Each number is 200 + 20 x the weight over its row's rms, rounded and kept within 0 to 999. Layers, rows and columns count from 0. The size before them is the row's rms in percent of the matrix's.

# layer 4 MLP down (transposed), 320x128, rms 0.124, rows 75-111, columns 0-63
107,155,195,242,237,223,203,212,206,195,207,211,159,172,185,203,198,184,216,179,215,206,142,198,167,202,199,200,204,195,216,232,139,153,172,213,181,220,226,183,217,194,183,204,216,201,213,218,193,210,212,212,210,194,190,202,193,200,184,180,193,202,177,205,209
091,218,218,231,195,222,195,201,218,210,216,213,196,197,211,238,230,204,209,177,200,194,153,213,243,190,203,179,225,193,215,190,234,193,180,171,205,162,191,190,204,243,193,202,207,185,188,208,199,214,189,221,156,187,190,223,188,157,179,179,201,212,169,177,224
090,199,192,182,215,185,224,166,213,224,220,196,193,208,216,152,206,177,226,231,235,234,229,195,213,193,210,189,167,175,208,197,193,186,217,221,190,179,175,210,215,200,174,193,201,206,171,211,190,193,180,211,255,241,176,191,197,233,173,197,199,174,198,194,219
089,190,202,214,210,210,212,196,196,218,200,209,190,188,225,185,179,196,221,155,209,172,206,248,223,190,174,205,184,201,174,229,218,212,202,205,222,218,170,212,227,187,236,211,175,231,133,215,198,185,206,164,193,176,194,198,206,225,194,192,217,183,195,195,174
104,177,221,206,212,202,222,194,201,202,209,200,209,178,208,212,186,232,185,200,193,225,178,250,208,191,232,169,216,214,211,190,201,178,197,198,209,208,242,217,210,190,194,222,208,200,183,227,172,195,201,222,260,187,226,203,214,168,207,206,188,215,194,198,196
102,203,197,212,203,176,187,202,198,178,178,216,186,236,214,214,221,203,191,189,254,243,207,201,187,198,182,198,190,193,181,210,203,225,199,204,223,222,205,204,226,221,184,191,191,207,191,224,186,193,211,228,240,180,212,183,207,154,228,214,223,222,248,229,207
092,164,186,204,248,210,206,225,184,177,190,164,161,185,206,195,200,185,218,192,167,213,201,195,232,189,197,214,207,215,217,235,189,202,227,161,219,199,199,182,187,174,229,214,170,195,211,165,198,215,203,227,140,196,194,208,172,220,191,193,171,211,194,203,187
099,176,188,190,225,202,209,215,202,182,178,226,213,207,170,212,187,213,192,180,208,187,192,198,208,209,201,203,231,238,186,198,190,169,190,184,210,217,175,202,193,167,207,210,191,214,191,184,164,186,208,184,116,225,206,204,190,210,229,201,189,183,189,201,226
103,184,177,207,188,183,204,211,198,216,157,189,212,192,204,190,174,189,199,256,176,184,193,204,191,202,211,192,165,185,189,211,183,237,205,217,200,199,223,221,198,219,198,200,168,221,250,217,195,203,200,195,200,201,190,203,204,211,252,193,220,183,189,177,188
111,199,214,204,214,159,190,204,221,199,201,182,168,177,191,192,226,199,208,192,216,205,173,211,233,204,191,229,206,171,211,171,172,188,206,197,175,198,209,155,196,181,193,195,215,229,177,199,192,187,196,186,307,175,213,207,189,210,209,164,200,200,195,197,200
111,214,178,215,177,175,222,189,228,184,170,179,222,185,195,205,240,180,230,187,221,220,171,188,193,164,183,175,211,171,237,155,179,199,192,175,180,236,181,185,209,188,203,178,203,190,186,205,201,187,204,206,199,193,201,222,198,203,182,240,233,214,170,208,197
108,203,192,229,241,213,196,188,233,197,209,232,199,184,178,202,224,171,175,218,223,224,239,211,213,220,232,199,228,239,193,209,208,213,185,215,229,143,201,194,189,197,197,209,218,210,200,193,193,194,219,209,193,200,167,192,194,225,196,201,188,218,236,195,194
109,224,212,231,197,217,181,168,210,235,174,191,187,212,199,184,176,234,155,170,188,152,197,186,194,221,195,210,191,195,171,207,199,191,190,229,170,183,212,195,178,173,210,189,213,171,226,194,197,208,191,208,226,246,233,195,215,186,172,219,174,193,177,232,193
097,174,191,206,211,198,204,203,220,199,199,174,186,210,196,212,194,169,220,202,215,176,191,220,206,190,177,198,214,203,224,224,189,212,192,207,204,201,195,188,215,208,194,209,251,189,179,195,194,209,226,207,337,201,156,196,225,168,181,160,211,181,206,172,204
104,212,230,161,201,195,204,230,168,218,195,196,196,198,179,193,179,194,175,231,206,203,209,204,181,228,209,196,213,197,210,195,193,193,206,205,178,208,201,205,190,181,211,191,260,189,206,205,204,218,219,184,219,188,204,175,245,181,219,191,164,218,205,205,196
099,212,208,214,240,239,191,213,190,228,184,203,211,193,224,218,187,216,199,160,211,181,206,179,186,209,197,217,216,191,247,174,189,240,204,171,195,215,222,218,174,190,189,182,217,211,203,142,175,223,204,230,224,178,195,202,161,205,218,191,229,171,180,176,229
107,188,194,226,225,198,232,188,189,209,198,211,212,166,207,203,198,220,224,167,207,222,186,175,182,236,216,225,185,167,222,234,191,205,209,182,194,243,186,215,202,191,197,222,175,223,192,204,210,227,173,232,197,211,217,206,178,173,202,193,187,194,208,192,129
108,172,187,181,179,211,192,193,195,210,214,172,212,228,194,183,226,229,169,187,218,211,190,208,177,205,175,218,195,220,193,176,244,210,191,168,181,184,178,138,207,194,207,197,210,205,207,183,213,188,158,206,222,240,228,223,200,208,218,162,182,233,220,212,181
087,205,193,158,197,183,173,161,242,161,194,204,174,204,195,225,213,219,197,222,197,195,182,201,197,201,186,216,212,160,201,180,207,189,211,228,221,171,175,170,184,205,214,187,204,207,197,177,180,181,210,192,253,212,192,183,232,212,221,203,200,220,198,216,208
100,210,197,182,184,153,214,166,217,208,214,221,208,217,164,201,191,193,191,224,161,157,230,230,176,204,237,222,191,202,191,215,184,187,198,206,149,211,212,203,201,229,168,167,194,225,226,176,219,187,177,195,179,235,195,207,194,224,195,219,184,220,182,207,204
090,152,243,211,159,237,203,202,198,218,252,220,202,176,183,238,179,223,227,192,183,173,183,172,204,230,218,193,232,232,191,209,223,197,197,192,227,203,177,202,201,181,221,184,234,165,207,190,223,228,206,203,187,194,176,190,188,220,189,205,187,212,180,201,173
104,236,188,238,232,221,195,202,206,210,215,212,212,163,187,192,194,204,214,219,188,212,200,177,200,176,234,178,180,182,187,254,172,161,204,245,190,186,189,176,164,211,153,216,202,204,177,207,209,197,204,186,155,194,198,239,195,157,220,212,215,171,215,223,189
087,169,217,232,208,220,188,244,204,180,179,215,135,181,211,242,175,198,222,185,209,213,178,212,204,237,172,200,208,212,182,184,208,216,179,177,172,170,214,187,194,204,206,218,223,213,203,189,172,233,176,216,188,192,214,193,223,216,195,191,197,222,187,192,217
105,166,212,212,225,211,178,218,173,200,221,208,221,187,206,245,210,183,222,219,210,205,225,182,216,172,192,194,180,214,211,217,229,210,195,188,219,189,194,185,172,187,186,201,243,198,203,187,202,150,179,195,275,206,199,204,154,213,200,217,187,191,202,168,205
108,203,193,176,208,190,205,191,211,214,204,198,213,206,215,150,185,158,201,201,215,214,200,188,160,235,179,212,186,196,201,206,195,212,209,220,167,230,197,210,224,202,234,188,210,206,230,252,192,225,211,201,229,189,181,151,223,184,173,208,231,188,210,203,250
110,188,193,188,212,176,214,226,202,196,219,180,199,174,226,204,214,235,206,190,183,186,234,202,197,217,208,182,228,182,181,189,181,216,219,197,182,205,198,199,243,185,218,187,253,179,172,211,203,197,219,186,245,191,201,187,205,200,245,198,205,228,214,190,211
097,217,205,201,185,202,199,177,201,206,186,227,223,179,209,192,173,180,203,222,203,221,191,207,181,191,226,205,180,156,220,205,196,163,206,167,230,227,206,228,175,183,205,202,190,204,197,182,183,218,206,236,188,193,224,203,228,207,224,196,205,179,165,206,168
099,213,221,164,207,226,195,177,217,194,166,203,207,171,189,235,181,195,184,229,179,150,204,188,181,191,230,201,204,211,232,179,211,188,204,204,204,198,187,205,187,213,210,197,181,212,190,190,198,212,233,222,168,238,210,210,212,170,177,183,195,213,178,181,185
104,204,179,218,175,193,187,172,217,195,196,218,174,148,190,206,182,212,221,163,181,222,149,195,211,218,206,209,201,162,217,194,202,180,199,249,212,208,170,206,237,200,209,239,221,219,179,182,181,185,188,205,221,205,199,224,217,178,177,210,245,216,190,208,178
099,204,186,186,214,162,236,173,247,191,184,219,185,215,202,189,211,201,238,192,170,185,195,191,201,195,192,210,181,215,183,197,234,176,224,143,187,222,187,162,201,194,201,195,186,184,214,165,241,197,201,170,154,212,195,176,183,202,212,217,193,210,216,217,242
099,173,180,167,192,189,236,175,195,220,189,211,185,197,189,190,230,190,194,217,197,194,183,223,176,210,194,200,198,204,195,196,205,217,154,218,173,199,202,197,220,228,191,212,202,216,218,220,209,202,205,164,233,158,231,188,228,222,187,206,180,188,134,202,227
101,173,214,218,192,175,209,235,201,185,186,192,186,200,227,199,197,199,203,194,202,182,202,204,184,214,211,248,239,207,193,212,214,212,210,179,208,178,217,184,202,162,187,179,199,220,182,241,218,219,182,173,255,217,188,183,211,180,194,218,192,216,244,189,220
097,190,215,217,194,218,209,190,183,194,216,193,210,187,209,205,222,183,197,164,172,211,195,200,201,200,191,238,209,210,195,189,214,188,197,200,212,208,217,205,248,192,215,194,174,200,196,165,186,173,221,225,164,185,214,207,182,212,207,203,188,217,161,216,190
102,227,170,202,215,187,201,196,150,203,177,212,205,186,241,216,195,208,213,236,204,197,211,211,191,194,176,206,193,183,207,219,220,203,137,177,195,198,183,224,182,191,167,194,208,206,171,209,217,173,180,205,217,218,203,206,201,189,200,192,161,210,198,193,154
101,185,220,210,149,215,242,230,177,194,192,194,224,203,168,152,238,225,191,201,225,168,239,186,207,202,205,214,218,205,209,228,187,192,198,170,214,220,216,220,205,185,220,227,205,211,201,158,213,205,225,210,211,208,199,164,221,183,200,181,160,190,162,203,153
102,192,208,222,208,233,183,209,210,193,221,228,208,174,247,220,194,195,197,205,206,226,203,205,207,203,198,204,236,191,209,221,186,159,194,215,250,204,226,200,193,204,199,215,154,198,190,202,178,216,197,178,235,217,179,189,193,201,195,195,181,206,236,149,199
094,188,179,177,202,192,191,198,208,192,186,182,207,199,197,217,223,197,195,226,225,224,208,209,219,204,220,178,214,198,215,210,206,171,202,165,236,165,158,180,193,186,204,190,189,220,195,225,203,199,172,166,268,269,167,171,197,207,207,190,197,216,232,202,188
# layer 4 MLP gate, 320x128, rms 0.141, rows 76-111, columns 0-63
094,235,201,188,181,191,190,191,216,213,190,197,188,166,187,192,179,176,150,217,161,166,208,214,225,211,199,178,181,179,213,181,193,206,172,210,213,177,152,211,176,207,217,222,202,174,221,213,203,202,216,166,198,237,175,202,189,212,216,237,161,222,187,219,192
093,222,219,200,217,187,173,227,180,203,227,223,204,176,212,212,174,187,202,226,215,214,242,182,176,214,218,191,190,194,193,201,197,174,160,238,196,210,191,187,187,198,187,208,209,249,195,220,230,171,204,198,194,184,197,183,191,179,179,231,204,215,185,149,198
090,220,187,222,222,188,198,222,229,186,219,183,177,222,157,171,230,190,207,217,221,187,200,203,213,224,201,205,210,216,201,192,259,209,219,178,186,218,162,179,201,213,170,169,189,222,222,199,192,189,167,184,189,186,168,187,188,222,220,216,238,219,222,202,204
102,213,190,177,173,213,185,191,177,214,208,218,186,229,218,251,193,170,226,203,206,174,214,183,208,212,196,226,187,190,202,171,216,203,188,212,203,203,182,192,177,197,159,219,194,202,234,185,226,189,247,193,190,209,151,203,161,225,188,200,228,181,196,201,161
105,199,192,190,213,183,188,195,173,226,198,227,207,200,202,257,208,182,236,177,197,227,202,197,183,225,212,210,193,189,207,215,204,213,170,222,240,210,202,203,176,230,188,216,202,217,161,213,163,215,239,204,198,191,213,184,241,180,201,215,216,202,179,206,206
109,215,203,190,188,187,187,157,223,185,209,185,224,235,170,206,218,187,170,199,218,229,218,181,202,191,245,190,182,196,206,210,154,234,184,244,237,235,175,220,206,194,189,186,203,208,196,219,183,201,219,215,190,189,198,246,184,173,201,221,180,183,156,199,195
106,229,192,208,191,136,174,217,222,208,175,184,189,190,199,189,205,204,191,201,205,225,200,186,199,204,208,211,188,225,178,183,201,207,213,208,191,170,215,197,185,199,210,210,199,206,210,207,201,239,182,227,203,194,209,170,194,228,182,198,219,188,226,190,194
105,229,184,192,185,168,204,230,198,195,208,193,194,239,204,221,192,204,201,186,232,253,195,188,222,188,222,209,175,164,183,193,181,177,216,206,194,188,163,189,235,183,182,221,213,190,196,183,204,201,219,171,205,199,195,196,214,182,183,213,213,224,200,201,188
145,209,201,144,203,233,190,206,226,189,196,191,220,235,190,213,182,213,189,218,190,218,203,216,185,188,214,206,191,209,199,180,207,236,206,182,202,207,221,221,200,241,208,204,212,224,237,216,194,194,195,232,207,240,170,163,192,228,199,212,208,203,250,197,185
109,201,228,214,182,205,181,200,191,221,198,194,228,196,181,158,214,182,216,244,186,213,214,185,193,210,202,219,196,192,184,212,176,226,174,228,190,193,176,214,160,216,173,200,191,188,210,206,199,218,206,188,203,193,163,199,201,217,195,235,186,179,196,232,198
100,208,179,227,209,211,181,180,230,209,211,194,191,209,191,219,229,206,211,227,186,168,202,207,215,185,185,213,185,219,188,214,161,184,183,222,212,217,174,165,201,197,202,203,196,202,192,182,200,190,198,200,190,196,194,190,194,188,202,183,212,245,217,210,189
097,186,188,173,194,184,211,215,219,192,214,210,221,155,208,244,172,209,199,240,211,202,196,175,182,186,195,195,177,206,211,197,217,185,165,230,220,217,225,208,240,195,213,184,194,230,181,213,224,206,174,200,192,186,187,196,184,177,235,204,208,209,180,186,198
110,226,191,177,198,183,219,189,195,186,187,199,232,200,190,243,165,210,220,242,215,189,215,200,191,210,243,185,186,195,193,205,200,176,209,208,203,192,190,234,141,199,169,192,205,210,230,210,208,184,197,192,191,221,142,161,192,208,188,237,186,196,246,191,180
105,198,214,178,180,202,238,202,230,186,193,193,209,205,228,204,222,188,223,227,195,197,278,192,210,193,221,185,174,157,164,204,234,222,180,213,216,194,183,241,209,202,202,172,180,194,191,206,201,175,191,152,185,219,204,238,173,200,185,212,183,197,165,198,203
098,227,196,186,172,203,204,182,193,194,228,215,184,220,207,219,167,208,188,226,155,188,166,202,181,220,197,202,177,204,165,220,203,204,182,225,220,220,216,211,201,212,211,180,194,212,222,201,196,221,184,156,180,209,186,207,202,189,230,209,178,219,190,228,195
101,236,185,212,181,211,183,165,231,179,200,176,227,209,176,211,163,188,185,222,145,218,200,214,219,215,173,223,218,195,194,188,169,211,224,195,176,209,241,205,188,190,200,216,220,200,203,210,173,198,171,159,205,216,168,207,208,206,207,172,211,170,205,201,216
100,210,197,164,185,184,193,204,219,185,185,199,192,245,196,190,208,168,217,221,237,226,206,218,188,201,201,195,199,224,182,189,227,212,206,177,190,199,186,180,198,216,211,185,213,206,206,182,189,233,192,185,215,218,217,215,183,216,194,177,172,215,234,202,232
088,235,197,202,198,208,206,163,218,187,184,212,175,209,191,199,177,185,224,191,203,217,208,219,179,180,210,198,214,191,182,198,176,196,212,219,199,202,171,191,205,218,203,218,212,221,234,188,197,185,186,155,197,167,190,182,211,235,182,201,184,197,230,191,220
101,207,162,177,233,207,224,177,225,222,176,185,213,232,198,187,221,205,211,198,210,204,166,196,207,184,200,215,183,188,207,232,172,214,196,218,207,183,181,207,239,187,156,198,221,228,189,189,194,191,186,200,197,173,189,205,202,227,229,143,203,179,224,179,188
091,211,174,172,197,191,178,194,206,222,177,187,233,169,202,198,145,188,178,164,240,228,202,193,182,219,244,202,167,198,202,207,175,209,230,203,206,236,192,192,208,189,230,214,197,226,176,195,166,203,215,184,200,190,222,207,207,205,203,232,221,179,206,205,165
097,159,193,184,227,204,213,215,208,218,147,184,187,215,195,204,192,176,214,199,219,206,206,228,192,177,205,184,236,214,211,190,193,225,196,186,183,189,209,251,193,211,215,188,208,220,228,177,185,207,207,207,203,196,198,203,194,248,196,172,222,224,241,169,216
084,205,210,173,218,202,199,186,223,184,231,192,200,225,208,223,182,215,204,224,211,214,206,232,232,217,205,168,224,211,183,212,182,178,193,203,234,195,183,236,173,167,199,194,205,235,162,184,180,227,167,177,196,199,209,183,206,208,201,217,213,192,221,219,185
101,207,201,168,213,181,213,201,195,178,232,202,184,201,213,220,190,181,215,194,190,185,206,199,179,252,186,216,209,196,177,199,192,198,200,209,191,165,200,182,192,202,196,201,194,203,194,235,220,249,234,176,200,214,194,168,230,202,213,203,175,178,184,198,177
109,187,197,226,177,175,227,210,208,194,186,205,193,200,207,204,202,181,220,238,190,187,186,195,228,195,187,210,212,214,170,202,201,190,208,200,176,152,231,197,172,192,213,216,193,217,194,198,195,187,178,208,219,201,197,182,217,213,236,202,210,185,215,154,216
095,218,242,189,195,181,173,163,206,198,203,179,221,192,178,219,188,190,172,213,212,221,228,216,207,188,249,189,211,200,194,201,205,211,192,173,216,215,190,240,207,171,213,177,215,204,221,205,217,208,207,220,211,223,172,192,219,183,214,231,220,184,176,190,218
087,266,226,200,188,164,208,204,181,198,193,186,196,245,180,179,207,208,198,195,233,198,183,186,217,213,173,200,199,193,209,210,190,192,195,190,196,219,192,212,196,183,213,167,210,244,194,169,208,192,211,209,197,215,187,199,192,222,191,241,146,219,204,228,225
097,181,184,195,181,168,223,221,229,216,199,218,210,197,207,203,201,189,246,171,246,226,195,197,180,198,197,156,198,199,222,215,183,201,137,197,201,201,205,178,193,214,173,228,194,215,187,234,220,236,236,208,188,189,177,181,195,178,191,171,237,198,168,182,236
106,207,165,222,188,187,237,200,171,189,176,220,198,156,224,199,177,199,241,218,194,200,196,166,213,221,199,220,233,180,166,221,175,213,211,224,213,222,188,195,227,157,194,224,206,220,219,190,192,201,182,194,184,228,219,212,238,227,203,209,200,208,193,225,163
101,203,202,173,226,183,193,183,195,219,190,198,192,214,191,166,210,205,209,225,191,206,239,193,181,199,200,213,208,187,191,220,203,224,178,193,188,192,178,214,199,224,192,215,200,198,222,247,262,189,228,194,193,218,203,186,209,210,166,196,200,187,195,188,212
102,197,208,198,176,193,200,186,221,203,213,187,196,179,185,218,219,174,195,212,166,219,204,189,194,212,185,201,170,174,169,174,198,199,196,225,190,183,165,190,211,195,189,196,216,183,175,209,172,197,159,184,205,191,208,229,184,184,222,207,153,227,218,208,234
103,211,215,208,190,186,202,210,199,197,206,202,197,235,174,209,185,151,183,236,241,237,224,197,218,209,217,165,204,188,219,183,217,214,189,191,187,246,182,200,220,151,190,187,205,233,226,202,212,160,184,178,196,235,181,209,210,212,201,202,193,172,186,233,222
092,218,182,186,212,196,192,215,184,225,214,206,248,214,226,230,195,191,240,212,152,189,219,175,228,183,204,210,200,182,208,182,197,206,229,199,230,193,162,181,170,209,214,187,203,193,206,162,208,184,200,207,197,220,181,183,172,209,226,225,221,213,226,211,206
099,222,173,178,170,195,200,183,191,195,216,210,207,203,211,231,221,208,164,247,194,192,216,191,188,205,198,183,233,215,173,225,231,237,194,194,194,205,178,224,212,210,159,191,182,189,216,237,210,181,230,165,193,206,205,212,222,209,207,228,181,161,184,228,180
098,210,208,184,194,163,204,192,170,201,211,192,179,187,235,199,177,194,164,213,201,177,220,217,211,229,191,226,192,200,209,231,200,210,204,189,187,192,194,230,196,146,230,189,202,160,228,215,229,200,202,200,212,229,168,204,244,181,158,217,206,192,195,190,182
096,195,222,203,190,219,211,231,199,187,225,185,215,221,220,223,164,223,177,198,206,207,180,187,202,173,184,181,181,174,180,225,237,178,194,217,220,246,184,222,178,233,166,229,220,207,256,208,201,224,205,170,194,231,162,191,195,200,224,211,188,229,211,204,188
088,243,205,204,192,182,166,183,229,179,211,182,214,218,232,206,226,190,228,186,215,224,217,213,223,216,222,163,181,181,191,247,219,195,193,200,194,170,189,178,203,219,215,188,195,188,200,202,182,192,194,224,192,206,201,199,253,194,188,188,200,187,208,213,219
# layer 4 MLP up, 320x128, rms 0.13, rows 76-111, columns 0-63
090,197,214,177,209,199,183,175,209,218,223,207,211,191,193,183,195,180,159,197,148,159,197,159,203,200,191,179,207,219,199,169,208,222,191,206,192,203,199,187,189,208,188,211,200,184,212,219,214,194,224,197,213,196,172,199,211,213,186,202,175,208,181,231,170
085,216,217,239,178,195,199,167,222,199,186,179,211,224,183,188,195,197,170,198,214,220,177,229,198,230,198,178,207,184,222,234,202,206,195,193,209,172,209,218,210,167,217,202,190,179,202,208,162,222,235,225,209,197,136,221,186,200,197,161,205,174,180,200,179
092,193,202,203,184,189,212,207,196,164,229,181,196,239,174,179,230,186,204,215,191,176,242,196,186,256,186,210,210,222,192,181,211,223,228,205,154,185,175,206,196,236,175,160,196,203,232,197,211,187,202,203,192,175,184,188,203,208,208,233,219,225,184,204,208
108,216,180,225,172,190,185,210,223,201,199,219,202,201,199,232,203,236,189,209,178,180,217,168,248,189,204,208,239,177,175,177,208,203,215,219,157,179,186,212,202,190,218,188,190,200,189,186,214,197,193,211,181,212,224,229,200,160,248,203,206,203,191,184,224
101,201,208,201,221,191,214,203,194,206,225,188,157,171,205,172,187,201,198,227,185,180,201,190,186,202,144,198,218,211,183,179,192,196,237,191,200,243,201,212,182,178,196,226,191,201,242,197,203,213,195,181,208,206,213,199,180,199,203,191,212,200,189,212,231
100,220,194,193,198,210,191,146,235,197,219,206,223,205,190,197,192,202,180,184,224,193,213,189,188,189,216,184,196,193,218,213,212,224,172,228,213,249,200,204,211,200,149,186,217,200,218,176,210,199,233,207,200,186,228,240,202,197,217,223,187,188,199,197,216
099,177,209,239,218,207,177,226,226,191,166,212,165,164,241,160,203,207,206,200,191,216,167,186,244,204,179,174,205,214,175,211,196,180,192,186,178,165,202,204,221,178,216,192,200,202,217,180,206,228,169,210,176,175,231,209,212,230,232,178,180,172,213,202,213
100,178,227,203,189,213,207,191,195,218,184,191,190,179,175,187,194,198,241,142,198,200,190,162,233,212,160,218,211,232,190,235,212,185,203,244,215,171,180,192,177,213,244,172,201,195,209,195,186,204,196,210,215,210,168,180,189,215,168,184,206,220,217,201,187
150,206,198,224,193,166,211,196,191,214,193,206,193,173,213,182,217,186,195,192,213,196,193,199,197,224,183,223,213,193,206,197,141,183,169,213,193,222,188,167,221,175,192,219,193,201,194,169,181,192,197,193,190,157,189,211,174,185,196,182,181,174,161,203,226
110,203,167,177,193,170,174,181,192,183,221,195,206,196,163,197,215,239,227,189,182,180,210,150,201,165,170,211,208,230,180,172,190,209,207,178,157,214,200,194,179,180,203,179,205,215,230,174,191,209,205,176,199,203,188,202,187,217,231,215,221,193,183,219,220
104,202,215,198,204,203,239,203,205,185,218,213,197,183,215,177,206,204,219,234,197,162,191,181,185,206,187,219,189,234,151,180,177,210,190,216,210,218,213,210,216,162,171,206,176,213,231,233,197,179,180,197,194,232,224,207,157,179,217,198,191,202,190,208,186
102,220,179,197,182,194,194,224,177,201,202,198,207,207,217,191,230,188,215,177,192,190,174,219,233,187,191,212,189,186,186,213,179,219,178,198,223,212,172,195,196,204,185,231,178,179,213,209,218,190,188,234,181,202,189,207,176,179,223,227,183,213,210,154,199
111,209,213,230,204,175,157,189,201,190,213,176,184,214,239,183,230,190,193,203,202,201,195,186,174,222,200,209,192,203,220,184,168,217,203,235,169,204,209,158,210,191,211,193,228,178,192,213,204,218,199,203,235,200,179,222,229,182,195,181,208,196,183,192,220
102,190,173,215,171,225,204,196,219,225,167,206,214,243,201,206,226,173,210,185,223,220,218,188,203,211,179,177,221,169,203,207,177,223,210,189,194,203,194,221,217,193,175,173,197,201,151,194,172,186,156,199,202,192,205,223,229,202,193,212,191,196,192,221,180
093,168,225,191,195,227,230,187,203,199,205,211,190,252,175,197,190,219,182,215,216,169,198,188,196,159,227,194,227,208,215,237,201,165,225,181,245,197,215,203,194,251,214,180,217,226,201,170,220,206,208,180,209,192,212,192,220,182,215,209,161,209,177,213,200
105,207,228,195,185,192,173,219,175,189,200,204,206,216,176,204,198,182,193,198,209,193,178,208,210,173,197,207,210,232,195,200,207,194,213,220,195,149,249,193,206,223,217,204,194,203,180,182,163,208,223,183,180,208,197,196,210,182,231,196,190,226,196,238,266
106,223,168,176,171,205,213,210,221,200,187,198,223,194,199,208,190,170,175,228,186,203,186,182,191,179,220,185,209,215,211,170,231,230,182,220,234,192,178,208,164,214,225,185,212,232,190,184,167,229,148,188,204,198,214,190,195,183,160,235,182,194,200,211,208
079,200,205,226,199,177,170,207,191,189,230,178,213,213,199,225,199,196,241,190,181,189,197,164,217,189,205,226,170,181,181,175,275,198,177,173,204,204,167,175,196,179,188,195,196,182,213,198,207,199,226,231,217,233,184,193,185,209,207,219,220,174,209,221,218
103,206,217,194,212,222,210,197,177,198,191,180,202,186,222,205,184,199,226,174,194,215,211,207,205,202,183,207,210,221,200,180,219,163,232,205,202,192,238,187,188,224,253,225,207,225,170,204,210,228,189,203,217,195,202,182,223,188,196,205,168,194,226,199,184
091,248,153,164,206,182,226,209,194,251,147,199,181,181,198,211,192,210,200,186,234,197,184,194,192,213,197,180,199,191,180,178,165,239,178,198,203,240,207,209,188,240,236,221,175,210,200,227,192,165,197,182,189,215,204,195,230,208,218,205,208,175,187,193,197
103,226,212,220,170,185,214,194,190,210,179,199,208,219,190,209,189,184,216,182,215,208,209,198,220,181,187,209,206,191,174,228,196,159,219,189,158,196,200,211,196,199,237,242,206,186,196,177,194,194,201,195,199,178,191,174,236,202,191,170,217,198,186,186,201
087,200,224,207,196,196,192,221,237,145,207,183,214,216,197,204,206,221,207,198,227,242,195,207,253,239,179,185,235,165,219,200,207,189,231,214,223,199,191,217,185,186,213,179,211,213,184,176,171,194,212,189,237,189,224,213,219,196,204,208,223,190,182,223,158
110,195,209,192,219,177,193,216,193,168,176,188,189,226,192,200,230,208,199,213,188,183,206,241,197,221,194,223,197,183,224,179,208,170,228,197,176,184,220,222,167,216,171,206,213,185,203,206,187,161,184,208,223,218,204,212,194,210,221,201,198,181,217,207,190
107,198,182,200,196,192,169,163,223,217,208,225,210,237,204,184,217,219,184,189,221,229,218,198,176,226,216,220,167,180,203,224,213,204,190,202,193,194,136,181,224,215,145,189,184,219,154,192,217,177,206,190,197,195,203,227,197,146,214,192,218,206,214,219,182
112,186,204,201,204,152,206,214,215,182,204,189,201,184,191,231,220,232,202,244,172,213,196,228,224,208,199,202,223,213,206,220,177,214,195,169,191,217,200,187,200,188,212,202,230,179,185,212,207,189,173,206,202,201,212,224,220,148,231,190,192,202,214,187,177
093,207,204,226,130,199,226,217,200,198,194,204,203,214,241,224,198,188,181,248,183,207,202,179,230,226,240,174,190,217,157,200,195,203,157,207,160,203,169,217,212,197,206,193,200,178,200,225,158,188,213,195,194,190,195,197,194,193,201,199,218,207,204,203,203
100,183,194,201,209,206,198,221,196,189,189,201,229,175,204,200,197,177,213,199,216,236,179,204,226,205,226,201,188,137,229,175,203,179,193,209,196,175,177,202,219,208,214,197,198,167,172,207,208,198,190,215,192,175,235,189,233,188,205,209,211,197,198,166,255
100,160,202,199,158,189,237,181,198,156,213,190,203,235,219,180,175,188,205,216,200,215,187,176,202,201,199,202,164,215,201,158,223,217,175,200,211,207,211,201,193,197,177,171,201,191,238,226,169,206,188,210,202,206,199,205,194,201,196,221,199,226,192,198,214
096,196,226,207,222,188,185,174,202,194,218,203,192,185,196,171,200,167,176,203,193,193,196,208,180,220,234,231,183,209,201,192,244,190,206,185,168,200,233,194,168,171,181,220,202,245,192,205,203,195,178,167,219,236,206,197,174,148,236,168,180,214,198,201,195
097,242,212,224,201,191,192,229,203,185,186,206,215,190,209,216,195,197,217,188,162,191,196,184,205,224,212,159,177,180,199,227,206,209,227,172,203,225,197,213,173,187,208,213,193,197,177,189,185,236,227,192,196,236,189,211,197,155,193,230,195,193,236,191,200
100,178,224,202,183,188,176,166,164,191,205,188,195,216,201,229,236,192,174,162,188,218,208,207,220,185,218,181,200,205,204,176,184,223,199,187,216,187,198,229,195,215,206,170,193,194,179,193,180,205,168,221,208,166,145,204,218,187,206,178,164,172,221,195,191
090,189,222,193,210,224,203,210,182,195,224,182,231,203,204,241,196,164,210,195,183,184,184,173,189,184,169,208,205,190,204,190,160,222,204,208,237,206,198,170,179,175,197,214,186,180,170,142,224,191,208,175,207,194,222,231,167,196,210,213,175,173,209,208,195
097,187,197,181,202,200,156,201,202,199,194,193,234,220,227,179,213,176,201,198,189,230,217,231,193,195,186,161,210,189,208,175,234,212,226,184,218,204,205,244,209,202,213,191,218,194,187,181,184,179,194,188,198,212,223,187,211,213,169,243,214,253,197,205,175
099,234,213,205,209,205,212,207,225,196,170,195,197,167,224,210,193,173,179,158,221,160,191,183,179,155,194,201,224,211,211,195,194,184,209,226,217,170,189,209,213,195,167,192,201,188,162,191,203,146,226,229,225,170,180,224,176,199,196,181,223,202,204,204,207
101,228,199,206,176,220,213,188,214,216,211,212,167,203,241,220,193,228,238,193,230,171,205,195,200,167,179,218,190,177,189,188,237,192,205,222,219,191,181,181,195,187,195,221,175,219,210,192,215,211,206,224,207,184,204,175,178,207,170,173,192,197,194,210,180
097,189,208,213,209,195,239,238,188,235,184,194,186,206,198,200,173,194,193,224,176,202,238,197,181,243,201,240,209,203,196,168,162,211,193,199,211,201,223,234,191,187,188,190,218,217,201,186,165,222,207,178,209,201,212,203,168,203,203,209,187,183,208,175,167